Part of a small language model's weights.
Architecture: LayerNorm before each block, learned positions, biases, tied embeddings, normalized queries and keys.
Training: a variant of SOAP for these matrices, 367M tokens, 2983 steps.
Each number is 500 + 50 x the weight over the matrix's rms, rounded and kept within 0 to 999. Layers, rows and columns count from 0. Numbers have three digits each.

# k: layer 2 attention key, 192x128, rms 0.25, rows 54-89, columns 0-63
# q: layer 2 attention query, 192x128, rms 0.282, rows 55-90, columns 0-63
# v: layer 2 attention value, 192x128, rms 0.218, rows 0-63, columns 0-63
# o: layer 2 attention output (transposed), 192x128, rms 0.172, rows 0-63, columns 0-63
k54:429510415407494454475599568403403428507534422505462330467527560504439489577482534523443525532567406483448491396544492547551458525446494603503433502532527427533485457547467562415668518447481414
q55:433513505469433451449482551457509542514422536529509521517550471530383525617426445471480460538427517428528552370468513533536365495516446520375486433602569449498556398491566526493499613483442560
k55:524471531517480493492439544534434489449497585434541544471471465490370511555444453483517467520580477391349470518487531577456439570469538495506533415501547485512579556566463498546554420421493453
q56:597551512490609513557583527379487502466548375501497432514416499373554426567491440473518490452474491552467543527517468556468604429499457523599478563620506497515570463469414402557556498517548534
k56:590498591471507484602546465442558473507523464481581527505472589538376493453643462471368435532431603462621559400500571440546520454519489440431507553508596484607494508450622511491493515463479507
q57:408497478404541502506492479528417505580462480478485501550518527461511525479555463461532515498441506454515515468516477473546565536448526480483439484439448537422494580475559479347470494444604430
k57:389528507508601503469466558507438474533559541472480603376534480407458509535453532468546397488501492500621435445500444520533439514480548527527534509469349476507480518566567398433501558573427528
q58:394412582461459494526494572546481555501454487401493526587466432479519591570522571501543533510507581489437542514492455506541556459543505544555507451482446546464460506537446459465514488510472483
k58:428495531538469630506521503484539468540528486587504474514483497492546564629452578581529516565518377535496356524471443529511475455485525583557468494439444516478476502468583510498464555463521479
q59:450570513538414409555386472498437474565510560573512495526576579479460388506461511436463417466629504550534452568597439507441587569534467448575502496499569310439496491567619556458464432553494447
k59:389517413480521520474508502538442409512480551511385636536523421448554454430526451521603431440576448538460598457583460472499560490539498473549595564463483494497550425467574555424471500515432503
q60:462612345494481533520506557486462519522500446573505433525487491463468448579572464500527488390475561440415385496651527409508578468425573526517456511601582487490498468551393488481490410498499507
k60:408464522484597411423538450508515529403530445524518457526467487523566465513609416556369510397437553559647484533505506572501545386518523503565513410421512501540480527494605484556512460487453516
q61:447523558514496456523432557431542412563465463583490489463494628406474557469432425551429412575652421485497494579435522503468389491551632437481491447439466607603510478421426530578564607491486494
k61:484563418584540484679403440517558503524477576422631531539547418488528560501543484629451589475485474406645523556444503581402488497421536521496546456494510561636395409431401330529510467480694487
q62:487571460521509483490524441591445523533620523530489395539477523512447484555486513429521592466544480449516542441518463515484554596450555552607452411448529452476455568401501534572502526563570455
k62:480437483549566536523493582427493604477497512443540578422470480425555520549512506464450378572487444534534620407547465499563570452508535577511520419551530513407412536536499564509572418474570440
q63:487524471493442549503422448553487537529663485448606475530556498459475531521519550408550633512573500466448412468543513472513517516449468579514466503491482554472556591537449531525481555569552528
k63:456498524429564492587471537441543498520483406505491586516433497521467520485514476504463464481444586572563556435499468575470460514616505528502535417556534430476479496604581533490653589446498563
v0:448433496487591485504507551483385523543493471476517499467456516478458561519439464535577484525386478562539597503407522555393482471581501459578466553561566531423573518552490568604524502499454566
o0:537522487496440546492509425539512457533529556498444499551570449490520452498509564540496539553587455571426437506492502519499563521450487588520537416463466469529446494483482486393499512477465431
v1:417489507479580555510528604514553576470496477399398453455397448570551463581505428540564519426529536474520437542386524467508546476523437434524488521549452471520499583380550561530523487465491460
o1:507541488474487474520508479560497463508478556612570510515620554440431561433508504460449484552436477522471569483479454501412459564458541513510473428476534536469545513592531508428463515518465525
v2:551486523447525408462521385547525525545566485501433565502511490560505490544418481588562479495494482509506481474480606498412552526488464498494461501515488536437448409539416437559645489472529577
o2:482485499476459534500486509447517487502534454525548474523486559537498494423518513443506490513524546494511578492511495505547581475534555476439540502519528476470530574506560557457414530552545536
v3:446482494535524494422461495523553511486438488509469485448502483507469603555581450494566504443491489419455513525588588428370543518541548510510448482583499461470559381454417502534560490397520530
o3:530451519477486492557508506552561474509503556460578496506477566547488440389534548478464466530462496529528479524425473581556488462433410475478508537470534459475441565451589511498432498553482480
v4:543540506542519480515499524488472455501523516517523518497496502599462477528403628463468549511489515556553586559405526475571507471574597492486593566560482447468606523541500426506570526466465483
o4:474524439434530605550473413444503465509466446512567555570520529412438484520555420554566529433553552487461465460579483434399530468498465565576478461442516500538456492524506545480541459512526503
v5:525517478549422512456414576563500421467385517447460517546481598554542491523562510492462548606628484451498527518485445561517486470519456516456579423543411542646550479545546485462496516526449507
o5:504528498584577521459575525521510514594558487535555461448489415542445475450497498535539509470496522432505438523506480419461505523509619527509454515461572504432539483478450526453512487417550498
v6:489516478510540451482437528483439427528463539626551472598647477451549450461523571499470528440528505401476458510591572438442505572458545514462531461471532483494505533495471491424476518450447459
o6:471442504452481527518520510491470517526469514416408572506398515491502528543495476478493473474453516581579505498508407535502521509566416490471426553482467498443423479470478552610479411492523504
v7:525494561487463445490528500486512473512536511557537533457443465487446482583505500533516505494472492442550514472515526551484459570542514515482532455469486445487539464516441562575415479505601529
o7:507526465529521497534552522561511534469456598456513509437523554589581508464489544481476518439511529484451493532448492489530486489506527466516456496525474509523476518425540493439533515479493471
v8:499476438510518461519529516444493481504462534588533482460525490409463477520480511565515624459493500531489474494534518520565461558493505502513466537538527515636610457459561495492397502598532550
o8:491507467486394528468460511552535551472584520377449466504505539584484464506450561434475482458497500483510455504496536483576574460477473483434504472468465555425477487477429521512446474442516395
v9:505557519440571473533516430505488498549474601502515473489497431497563596479441537580455424430433454495457468446542497472492527510478453467565408434475459540462516511479501503503527549528525546
o9:493474486526441501460475493515499541430508459537434503502517538526578467518513479420526503544546578490550528479486517539529470456521529548427512510512528505534489444498513541514493467484450489
v10:460473438497491494511379489495477457503457484496499475540501532550437530438531536517521511494453503519510487515476490545458427534524539454496552491438476461460528463433514506483471499473462520
o10:562488510507575552506573494486545461547468516489493492453467464453590482472502460592513440492502454533442558479459507497535511449502460546506478534505500490519475465512482447431511512481463499
v11:473494464504555445470551574434460475506444593428600405521579518550535483482552460528381581533590499497485440488522543444575484530486491468529490538562488449583576537478471512527490516502499459
o11:491589509520472557525448420587466548566514491510490454501489468480475437467464484399552478450426540465533466492511491472433445492500469543474492484492538516517455478505464437503457487446473486
v12:589426479374448504499545429567602512464518469473422551497432399437479529476438522423532446558599490508565565375561403549527575533530485604531474496369436516502517495443564477531509584612493565
o12:489514477585458380429520497465489491475504494548541448496433634558456528489474437558502473508477548520445520585506512460507416474492612411461478513530500511533539472522527535370449462458516467
v13:445541395473486459490510580499510509430485529546512527495456576472411491446496517553481532502465512570482479602549415585505532432526539511519524488513502523474580477374553513529537408481474479
o13:538445542508499504511529465487567479562527503498490470510548503510567442476485546485479474479554487484485490454445544435513537534492516529374518489513585518490468461504385459450472550542529532
v14:390516512490464502535530498540510510516536453479602486548437551480466405528474483477422513542513543489471514508528432498533482483489467474421649506455601488489508489481497515486439470440566482
o14:548534544499537489506471522476500483529485505443438483427530464483556556516557537495517552486506484523501436470528525508485461515485499523537452491544481531481508540489436498519512467525544493
v15:556543471564617597553540536401416518489500455404495459478592588432475520547465443503417450395429473543388546558397501413451583601451492501533569544542564525561485596564633471426361545515562473
o15:482465524427402446468426550513494515536470526481462594500481442477576477529486575459553565617520524483516553471527402578431461514563484525489467434558440516474505442539431537488549537491446478
v16:532579479436458515537436477510415435468460464550556527486560563512468489498522523549451530501458532432456551499561563588485480489600438512509477509489523532582535500531583453429518496523477477
o16:488442538541498544453596525512568530508507533456457486520400486501541492465456537540557451481535471491550478529520482519543546567512543500444571493444552426455542462513465569577529515429449500
v17:534495447518412541534536589500568445444462506517507524420446579468485505487526532539491532443462561542458455521488425587509557378543478542552550554469515498511571524468503510466418413486463441
o17:572467543499517542500513462523494534526536504475546454536535483487514468534545497500508486539571374481487494492493527476511439562473516438499480450512523442504499499506464509489567557510501514
v18:510616504557531431521562488454417418488516430503554540540507555446476447465472378607462447484425490469407564554480506558494455493464458458544499448536540520542427523550490511441457442452488486
o18:484437520472478541491506530498508556465485489486438484441519420521554526499479588432476551491488461471532516473501477519476538573509455526499536481484533456481493399539472496555547533483449580
v19:474505506495478524574517430555494495459520581515499622510594562466499460525518526477396442526483464512456583415546468477471544534562458527518486537516566485527489488535558467462508515538520445
o19:452493575498464485444511515490482518519452466433480474500416450467587485554465541518560555552534570501512478497475499510519447519486499543447513459518441492568512477519526473487523531499455558
v20:566466491552453511559435489441449418598452512526502471417463532477545530473573437527485505540480534523509427422571466588532481473492516492531463520444437511432483568531503445507470493541457515
o20:592533489503463467471570483491509539415557478555526472576529522520520540528512569448628498436458415488556572556454531514473480477557568494479541503531582490581464406519544569518518515504467530
v21:440496501497553554478536495444509495493543487537428358460464403541507531534434493488477484478468548549437471495465472456425513479452355474501520520448554587574527556533529500517461466461446483
o21:519458524482515541489428501554457484498501539428487629507529477447494457483535410524495514531532443459498526497470511562539471478489539452583532450473460411413470482476408539539497499463528456
v22:432582514549625438426533492535462540554579426545525407497597449571501575525512386472598523488445524451562487443488513490472532483491508519525452532501595514494448482514377533466523459481485553
o22:489521500453495561545509538482514468480480565459427533500491544450481487464461522503485534512480446625561544578472528543526513516459395482570556491455488418441528529462569504550466534456463490
v23:571428589447519450600500455362447530503546498565590515564457476524462422488479583573459561550549507563515510458612599484441471610566565487470451514518477514505434526517467411630487495445570513
o23:438462485503481492459479503572525520572519536415495498523461514521597527470523505484522450362424572497469478486521444541621646521521523539498445505546448550564454608545596500442486449536439463
v24:474557556528514489431568470509544541503529364540479542474484519503485482497447411625535503510489582522478511483508541513498535528482427425487581548468473496457462535478435488538490384447441359
o24:542440538483495531519435548562524513492499489515512528477478529466498549506480632458498583563563393498490595468474524584496497495511515478475469485577526436498524474533592534497529587536507601
v25:595518506485512510572572384525523495575572446494375475532522505504511520531491565447507471552534481520498557379496508506496591644496543612569494476519459551497486492620583496477498507517559528
o25:445464522459514500507490605471486488463497507530557543366496616516508516446508396549475530492483593586536525602567507513500505489568543387569549509473484498541545469500481619459465483482473522
v26:490567476564531437468551461488572552442525505436426475503502418542589482521465510587384472513596497527509546496513504499502506502551354518537504532546409586603442490425378428464490511435466499
o26:470494520427491520462400525528530487560539453562596534578536504509370534433503402500588479507464590418473506519461569491562469445481610483423504465468546417448545495592564502510485461518508581
v27:478429471482478530470460467487528511510458522462381457435440478570472506585541463486513574389515473514521468468458536501529520503605405487495443491546487440531467481419459571527491482533527531
o27:508554434557514536533505568552497535548514529548561439491564583528466441404481510472496477521494583472464456506462482485518511497425566480453511482435535534433581507461511484475477494518537477
v28:482433512602484499463461486559494540471418572449499471566556553538510447453489494468497469431587556552435496438514491515407454453366451519458585476558432488489537478510509509492457411444480477
o28:595541474481534489494518509500460477570555426571509527457489472472477506574592566491485555538490488483545496548502474499518500543583547509531440516416516484480499485490480529448497527553536500
v29:424430437556432571452470672492548573455541490498516468486451446504547382588545499499582446623596515453500533524517568562463518476528520450550471411506473573459406460599540550581470463478457543
o29:536537612484532460510540466518412399560482476487495498504539523562468591379525480543414495417457524497473447491503479474498484571450495505465546642508583502475572524488528515427500463589552510
v30:509539532539475478513518487462567470467527571588472569584472483466580489473497528544470504525436478503467512512504423537504492462526501471484459526516429543533419478456453421489552517457487484
o30:494451467443504457530433475384503551449519461479525457484480469523379558513487419540485445419504552491499510456469548417534475499493449554489460465462477506496461465545589474533513451536443500
v31:437506501533488479514523518548461454503491471466483463554524466506486458596612511480359486580492553538508473431542458526432572462551452422407476526528483494487471487531504493522551496442405410
o31:506520583453497520524450507482482439483489513489538496509426482478478516529421495527662466462497473470515520512477495491540384522461489503498489486494510447549433490500543447525476479528524554
v32:399483482543615517543491483510495552405467488461445470534557424433555365420511441471487406442557469464507592485427464465427556488453462483533466438509495499545480469561479551449449512489580395
o32:507498519438476454480494616540483450480568540536495553433448581552376558486499512529442540535404545570535469544514497498486430607475413491517543490475520527507511484468507490539506481509397534
v33:448521521447478471574557516493526490463539482531569555497450435518423439456572559586449525544493505501500497528502480577520430439556520582507441415499571438552542499524451546600502585496580561
o33:523529513584559503468503467534517467432482561453476437515546490513563489517459391501535460441412492448449475431493442456518552608439456461479516506437480505489439469482510419425522481442480529
v34:519538512494437466521464507478505412611484440533557532436367451443474586438496532566563513570476508482565537629424572510528461495547556564559533507522531400483533525528428535542546522456519538
o34:486480459510515528487558444552529509481458525510538527532611544527533468507542482469475499451457490560454431454573523540496613593440496540477521510451538516451489526453495464499500419510574491
v35:412438594489503481483470536548558455522488644466522469495553444416549499528551474401553402569487498499593519453586489581502556463472544507534406491551464515460476480459548541504498495526551530
o35:606564474501530469502489464520410495445456441518480497526452464608541462527549456464475590495486512529482431501397537458543378466463458523562504579467504471525449446527453450481504439521469445
v36:510564534513581445530459470484454480451548571408560481543573516540453499474518542487464404518497466512491583581417470459477494494426509532483544459570471509573621529507541512485516476489514461
o36:419536531443561561539518507566514467559464453532511544450455408504464562486484450557538593557515515524457455455501533505544541545509470516578488505473519503479435486518451494467522483414461470
v37:528497499493414503515582548435525557460512497528490516489563594505553422506466464569505574503532541608510440519437511540553494488493463523549590632412570560528452477573399395440479509567546544
o37:582479515521461468444465400445452548572560449475560466584455508455485503510517525496494468508532503447540572457583497431424437506573534528407503420589446429528559597534515489466485609480465516
v38:504424501531419497433449569503442447551490446548531510539513485545504388526555507454549473572525480483499557518422556525541443563575507430514535460522546411443433488609511561495503459443468462
o38:470520497557544582497561503559415523557458489477493554483476508505505575515523587604472531474473580555471384483606480511456621523435484547513435552442499584520570523420512493523484476516556548
v39:598502481420554557571443434458448536460454458539540495537521516452563444414435550531397518503505412499408519497519489532486430468488583518402491456528443442565498529488500396474486478432508550
o39:454521507525487450452562492449487421520520515481436457452504467480445492497528454494542413438502635479535477480595436518526634607595500572540480516521497514483527527606470562491511487503460486
v40:516452481548476468453560397481436537466488425452466537421495521518471445513452489484457485515585524522494499435452483437521450523514453538511610505479518486386513532590484522525415600420557505
o40:491510527475461481445445488535540464505556539488525516576545484427525504542451515491536521483479527437516512517588489510442544450522544411476480415534442480544517515460416494434484496531530529
v41:427429509557501464438547577519586564444591434399458527525510484517501457532543444386504462551440537464461453551454483500493564552491513467518429507522347542433486520540632488527557592461559432
o41:478556594444515474607448493508477483579486575568562517547518512549505560484457484592478475475533545524511566442497528564512429520472526437543538513522580480567510544585479483477469512630422540
v42:531484511467472530509410575588494505476508493531476573534448538466584483620524586447458512435566416443510530510443504441473515489446534469494584401534486483527557443536565502480542465457489504
o42:450518498490512511477585531486520433597460489487541529411510548445455487496473462533469514568506554577468503535556421496528499489498508509467454589498504562454520489453421578492441512535549463
v43:461439460476513481496516398566419589468444473388433527455545601439616524460527456464359535536481474506526544431459539475529467501541428508525471540460444489419616518497555514508502567566464486
o43:492547510473440516499432535509579452594599583574511453535491479451359483593384506549624484502569479527563478516489455543465514384464532449440542461547558504562401383531462542443459508448502507
v44:377621480676515525488556591594553592365485520456509449521521466459575438444467415504451517476517515476406600645433470538594594377495512542516640497542539591508466473567562542397446609520565522
o44:585484561429525503473445504434531464569560547590473547538571484576438511570555492508462573538535525445582422441544517486460380620472476520513557493534567499484537503560391514596634490538487541
v45:405531483583492502496499501602482489511493453407494587473567566459598493485524407432480485504544558410464552520509482512478540438440444554486535522564513603589448488504550474413488517484525422
o45:454499496415474472536523534460531519550503526496481471505489460478400527485454489527489551537465457559549501520485504506426377574536472525490486464456517424434563503530473542542492508530466484
v46:482572475467555427530540469492478441529483531508527485537505505436462554596538556567595438433430389512557472518535486479465546548475526616506415470527555573513531417472527459457479384529493472
o46:454424526434461591506527587526616538430444445437451436367432565573631453369494476525496539573524483554427536608447591511549463445548460460485561567468507473484538495453491507579489599432466450
v47:429554511516545588566497388494504519469417492473502529481507512496481476459461566491527479443495530585473522497528545486494467609514513495505502471497576564515608460540591530502489554522516541
o47:523451483548539463506494571527585469458537602467459497489466495517515494573523507576494485580474454489455498458457471484467485438521455515386525516453449546547420474456426488519557449453497456
v48:580518547457466538473535453482507570451512577478459481539488525484487545527498482506436435487462415557556556435532494447489466606506434441511427468479422528430474521503473478466484524548524573
o48:465488523523500388493453550465496508479512468517557491489469449499504516544535550542456478522485554443489455533491489495515475377527581453499534485525471495592513480505555548483545502476421470
v49:531533484477450475539474504618453516386452509500506579393458548408568500521529517507478503465522483433440463417582545516509528374556491584506400443492510542556522436483566449459444517510460425
o49:482486535506463536447469532482539548463504479474447401548527470524502498491449467456485460578495466461490482554459482506551440571457529430457566552486550511465503510519445511579559498529507562
v50:477511458464521579514439377554436510528510426448479415509503500475478528485467511506475534544459529513492421455485435521510573423455518549413455496506459476479464438389591488518532464499498447
o50:538512478473506435525542554406579455469445576528457437434478570523488479485536443528545415469499435542555499528469480446484459530520511467480546513422549559495531487574515535446493511514460553
v51:448506550513514536559518456443447554569509517461541519549525553503513464507471461524569466511487532495429532460484533511479463493454551453489385495581483531463454446515546526505510497500519480
o51:531508446505501478501498538522447525457498413546420480457491473520529525499505549485426507480528497554518491490479494497510534524497431520500527497442448512530491484535560463461464444543456522
v52:532503448458535508451470481528492495507522493549505460472517463506519535527486475508549466542453475531506437545488497525446556513501570465540476500513467541475411499486615545525540504517555566
o52:533456481452465441476441508395485489442527518483481504490436542513464518380477474469509472461461505494506554498485484467493476434517450497484553518542519515467522438465454511520425504507441473
v53:528459487446549574582437516484540533483531548476494477480448552588520520506645374477544536482489437389462473532463471475547455549456491481542455435449504478548537603469610562528540511541536573
o53:426576528544533457502619580545513463498491486529502459457624443491502553460418510502421455484445520523530537479465480548530588545421479495493491494545544579486491436495453468426444475467478440
v54:444543532587445465470501531619567485494516532516523527486451461483438555463557482489504505533436560428592520547475424623547563392614468477493529600479495514427558454452523532507558595556548482
o54:517455413507503410468453457396501504410495468478491466536484502534449487529470496475474465476487399461485363448444493398420312498358491499508427425423468520491427442417469389464499433434439463
v55:583552529513483513506503546511481569484445523529617421478518665546630534501500442562556596447514485483465469606493475453535443543441481512526547492505504538503548603510527500417471445427576502
o55:479499478465553520457538551513557523575508438488467550489538373457493486545499522504462468456494524477516514537521462599502591474526514538509469444605536481443533455519387514449484519521509507
v56:620524478549451504563546503389517453451436571548477448532501519477486502455511440469484582481536478517347437528485436498484586433453532511473505506429492498543498517487573450524399488476560423
o56:472457488535505498467531528458532580528525422460547486442478449554535449508498510468478413456440535398593578469504517559591470593543474472483465474582520521441464494488386511503510523547482497
v57:493436495508493519541445549446509495426465462537375494467456434458510484535525558523431475494500473481586545560442407464472470439554465432483492414489394410513519516451441449501509572487480466
o57:492549481460551482507533451501486461503499539537617566532548558481413492487554395572528463512436577487456467440518474443489492543511521510565459493466507503560488529567561523488520468523425552
v58:524489543530483437498585447527530441441522558461493515539543501462525433431524519442378496591575461534473518496624454465520545566540493500422482507545470555593513531443549485481533484488490397
o58:445557572492476533597442533477566546524435523548531474494395490560497517541467471521616549443486615508521481542481549453537450522552570506535466491481565535526501528605489488574492482522500521
v59:483501548528489544572597474507467553543460540413450546493379529482467524587509494490579440354425493549543515398441474476512581394506424555496483563587548525344473459508466559457485481523447471
o59:524504428405427483460450527442514510408535404590496445499567485434490496480513533449411522573578448455474452587525536454440350499465524422560504419454428508565530514474487430498504494621511464
v60:470398562541506464523640548476497474495597518457568551521462540438429436524450452491557512610558563650510532509472541439483517509506560384523504567565535490512391418513528530651503522497559489
o60:524533489486487477480371431462434502533454524482530509563489479535545500602530555406492578452471448475421500501500525499559556499460474515488494487494453552567425562540481423495474486579528523
v61:461525482561492523554377530450500421515412557541521517532538448544554401425452519521459520518601487575483497577457483425588431516436556471438609483476503443540525584546461440397460513449481412
o61:565488506460476563486472489541429476434449342527488544484473503425473509523526486502557499487457541461478484392567515473470517477542424556415422493471497513448503469494487461549554379519534529
v62:479592486556470458545578471445426512522452450410537521536520518501518411486381399515452498455470552377411410529448479569559505432504457496475471520513541547555432470577463423436381567395594469
o62:473528537540477550578461514494566618550510620485432456549517447536577552463481545518497511431506528505562538421537482477401477657556494559468511397466490475459553602586492513518558513533425583
v63:590476469457467543547605416460441550502561386580428546471575652453512475532362536420518533566543533601408479455467410474402513479445493470522552562456524450589451513453491461567452458492415532
o63:389494502468464495454453479412430449578460470401482460501469414340464481591457480523522495480566496525565587521557467482541582566548484553500450427569385497412507526583487499327456521504562501
q64:498491535485538474487496521414555541351472576470491511359558457548485547523552498517521504542450506561528488497468506475551517460567503595547473580466445531561487501518516421439535466542408451
k64:497435509486463545499444515523495559481436500533460483562515523508581488484492474509428505439502483408421478528505527510456460465503494477496483467574502484515435487446416479527476565534506475
q65:600535441451474558499517443582495445586413444576498518594498483492485576459441600501559508478440484468527482523569505522525524545503432470562541458548507494438516422485522507527538467543515524
k65:500458480607524497516450578485477477495504606472458527465494527483510514482566503506446479451562574492491510539500506437482458498490541518461521514514492486540523500464463528532503507523557481
q66:610537467438473495460539532539549458538493448538510444540468503448480335496489510421510552611379545500495413478555515593578504424510473538439526456446546487458480574537494518571602461513538519
k66:520509486533494554510463491496495484435496529546456476471540536461543548492514457482453517484520519470543474576570581426506507428513435527511485451462490514547526473402505469453465488459471483
q67:613512550468508611571413492551522566540497476571425505528522428510560531534469511469542559486516517549450495473507497472472475451569458464540450544489456490512481520464469496457483534546537497
k67:482489494457492438471451487496505449530423478477585504446478585485445493488502516502473484564487503428488571551515428502473486441485477538566512465515508442572455521512458491555412490523435510
q68:458510538618468523469526494434482508376511479500421512463445506599436546404477446470481556552539510448427502550489514479492492476497533467561507493478454500574516464495460439514490459472419508
k68:575528481511510525538507532508529432469511568467572543522425430512570513515497608489472498500517463584568450502475466533460585492470459437504474431546439435502497497614512517508504477495521509
q69:513426531514440431506547480516548434506529521521435541452511502536480432437566521524464484540550540401534541483521517508427447471476474588535473515543485492597431503487470514546479497524558522
k69:447510451496498477478527493461519538479416511528432510441430449527532519515505483470495479496399505473479410508438414499482485478493556504525488442538504536538544498540450532475478554428412466
q70:477547461463515384525432552481494509372486582466536449476526444472520452548611504496465520512443607515562438455499505417561515449520615548390511494531503464500446460572667468364558496522393524
k70:476550497476438471404531475465459449596441353506490487517565480451455510527442468502486474492480509552441493481444497556483502539520486458457447491526528535465508483541537499494491521514438529
q71:462519483524613589573517406495524459525569503506529399560411474590530478460517504470484612463433528506551529518461514468556586475489473484448532481477586581443493621454592557674611495417561490
k71:458562529522516456492508419523522516585496505478489543550505468434486541575518485443482549478498516542507478495499543501561486468566483400483500413436475458481549431441510466530497449560462565
q72:544541555431467544498533419474535573495472513516503510504496485490487525475376534480537575491453566511485478473535518515610521433468490514535516480476511483435493506505381588540475506481520538
k72:438507438565450538522525530515517521511499473541503499513453511507541509444505502457519469466492561458504522526514517457513527425519461505479490459525547516482468527485503518499474511500468471
q73:588511531467492522491524530540524537531501551509469485422511481478462412432532450530442456561443509447535388430489458539512483459466482512426521486469447378541532478489503464457451481493510565
k73:548441505546496531554519527482467494408447486486532483502484481544512534506585412492489543513524501590513490519522457545476536493518482508509465549489487498514520503464502560531508497504481551
q74:521450476521517521533547521509530449502548539481438492408541459477486439402446429490499507491513557497437501522498442484519645472474528502613423557455540540486463487503460554585506504393524504
k74:409459490511455489512561508509497484487441527483452508498462532556492471495576523575485476492524481567515464520535554472476501522581480545481558547566564475598491549482488450492489488514535475
q75:528578482578531525525488482559503492527478462472456518497544473498545523518441523492562504448567518547491588569450466486484503492451499435575430553438545510510427454491455550589473448497556535
k75:468456525489530532529527567557467443540458462499459511470530486526470475449530528499529466539547540463460513575469464466482469495524448563531511559516536515482502527507492470534524448482523493
q76:483543466516474519560437496511536431404532508540515533479520500480469463507458520516451507473428518523525477507528480493521511531491509441514474503456486482441522465507504488509445478528482501
k76:477462533620521533449512528507487462519553484544480445580477519502497522436447511499526482519542507480463456493457509408467501538529521565504523501524545526511422492518500524455570490544519451
q77:495494468553452545510490528501494524465548505501444484449503486491529482527471517449529504447561577449511539431550536505595556502484462446469467465456502540447456450453383525541466527488461567
k77:491497531467441530519534464449547436579524519526500551516478484507491466472500450555486527493528409474490509481471500506491446429535473548496476499513521472490448597498420556506477466500515488
q78:523443435429420554528539561477483496473430521569445519455493562551479431450462549563472482505500455343445559511505475537546531394576495514445467455447494492486540466479540463576509496458542524
k78:494549495538518566513546481475490506508458478490495559513539507514488468481490471472479514494481482578530542485495497496509546484502581458489501528482492429534509415552459454498501451535446512
q79:531501465520534532562506537533526561537499484515575496476462499501456507442426559452489506467464533535370481564510481381518508447553439533508504356417527425529481506533486569526534497452504564
k79:531459583545459534486512516516496512526574486547536553538531487511515467522546458510447489488533513517428480470557536531489518472468423476537484546538486566501486497540467454483469482539546554
q80:495442465458508575503512517563584524493568493525511459542500603405540495483463564562492528506480530516530475491531475593500487579505456491446491461527531520452489437471424517571438461517515495
k80:510418414548482465503579499457487504515468443518491481530473489508425531386569438502544484522530447501489564490573499529481578547454507533482520456469524547561461462452451505515428545544459544
q81:468476516527527481476466466543572513484455557521579443485521527546573587500544564444504490547544582533533446389565513473484459490518436618415561476565452547467468498487427481464562451502476561
k81:470542518497540475472552517494442498608495493596445490481495511532503483461512510501476499478502537477534391412515523570482480418518509477564492506489557505531507567545525496541427499538505560
q82:562502552547493471442544563405546567517530538469497488527531525551494518490504480546506505543533470545525500454523528474510466489433512532445536514515474533508522501469488554523461555538469492
k82:541501526438483458539479464436487498564568502467557465497453425422508505482486471502493553495430522515423452477511428538442492440526432514460445456506541496515558604495581546497510502481468543
q83:530531577507530521459539505469502512448513455440484532529517513459507599474503507476409469524451530526403570464481476481471543491542514492472452561451456471485539434539519443430483495513459440
k83:458463508512449480551539520595502512470492497473510462515391519550503452374453583442522445533552500466536501504544552438514513454473472571487514535544548516482533485495480548501488546450546532
q84:493514546510499566505603436463505533551474461482480410505474430475485503468519466507523574493456525483504551481421516480534521473493532515533435558571499524609449530522507399503491476488450416
k84:527525515480489490473504429490558559485523513538454508501508475554482489497508463510535520468485547462547476467547493486472487470472501477490447466520492546503606524460485530518469545459458509
q85:425518524517519479459473518464528470559595510555519507479485521436498531470513461520481493451450464536447488460499477469505454500505507516529537514459466530517462445541509450478497510467492476
k85:560482545490483476472486445473548520482492475516510517493443499548449450457503461480483430513454526467532551480479554484560534463509451516444471506451498450404487553529447438500396514475470435
q86:480539524472529487450557432501487396555491473549435459456468486472486519469532534486467464456490493382394430503435465487451409484513493468515519458547483541557472448489535467407513390549508512
k86:514490483457509511545471480483534458480500525483568501502486432534428517520517445439481479512428482495498459457476536481484501519545409514457506532396472502477496430471392469474466492493552538
q87:513593536505546432517500495506520505473473487458490463529457472476498484559490505500518503522477511633595508471518561492484486408505525400496509522460531487513539541518391573523540478546522548
k87:470536516500523576450493547523533469591506501564475459491537552523568550428514493544574525484533520446518487519510545511504484532516479478545529491528517543469487525480536552539525410521482486
q88:593456533472442519517516487445470546465464488491533513515521471482485493466457465509495540474510439439487491573500470453512470487467573508602486530617426451546490442520507526483494498525551489
k88:533533505489539512485477492539496509393485510520472501532562504493446545625470537560497481489460637575523574485567458547538517523485484478542512519514515482482582489582485490542551510516420457
q89:527540505513527546537503560457505584565506536496508525554564510476500427482421447478531513529514530526507575482449484496450558418495464434434447559419468461508541570546497515546440507479517481
k89:449479491507479455540506491500553605483496507574522497458478582543514513490472497495476452558541419589556438458534439532501520453490457637519458555534525547531609482490556524491402456451542534
q90:566492524494507489529455451485394570481487500478483436483536441444561478469525475431473524444447466552407444564466546539503431540478514518516460429520443560489504474443439474467546453487468455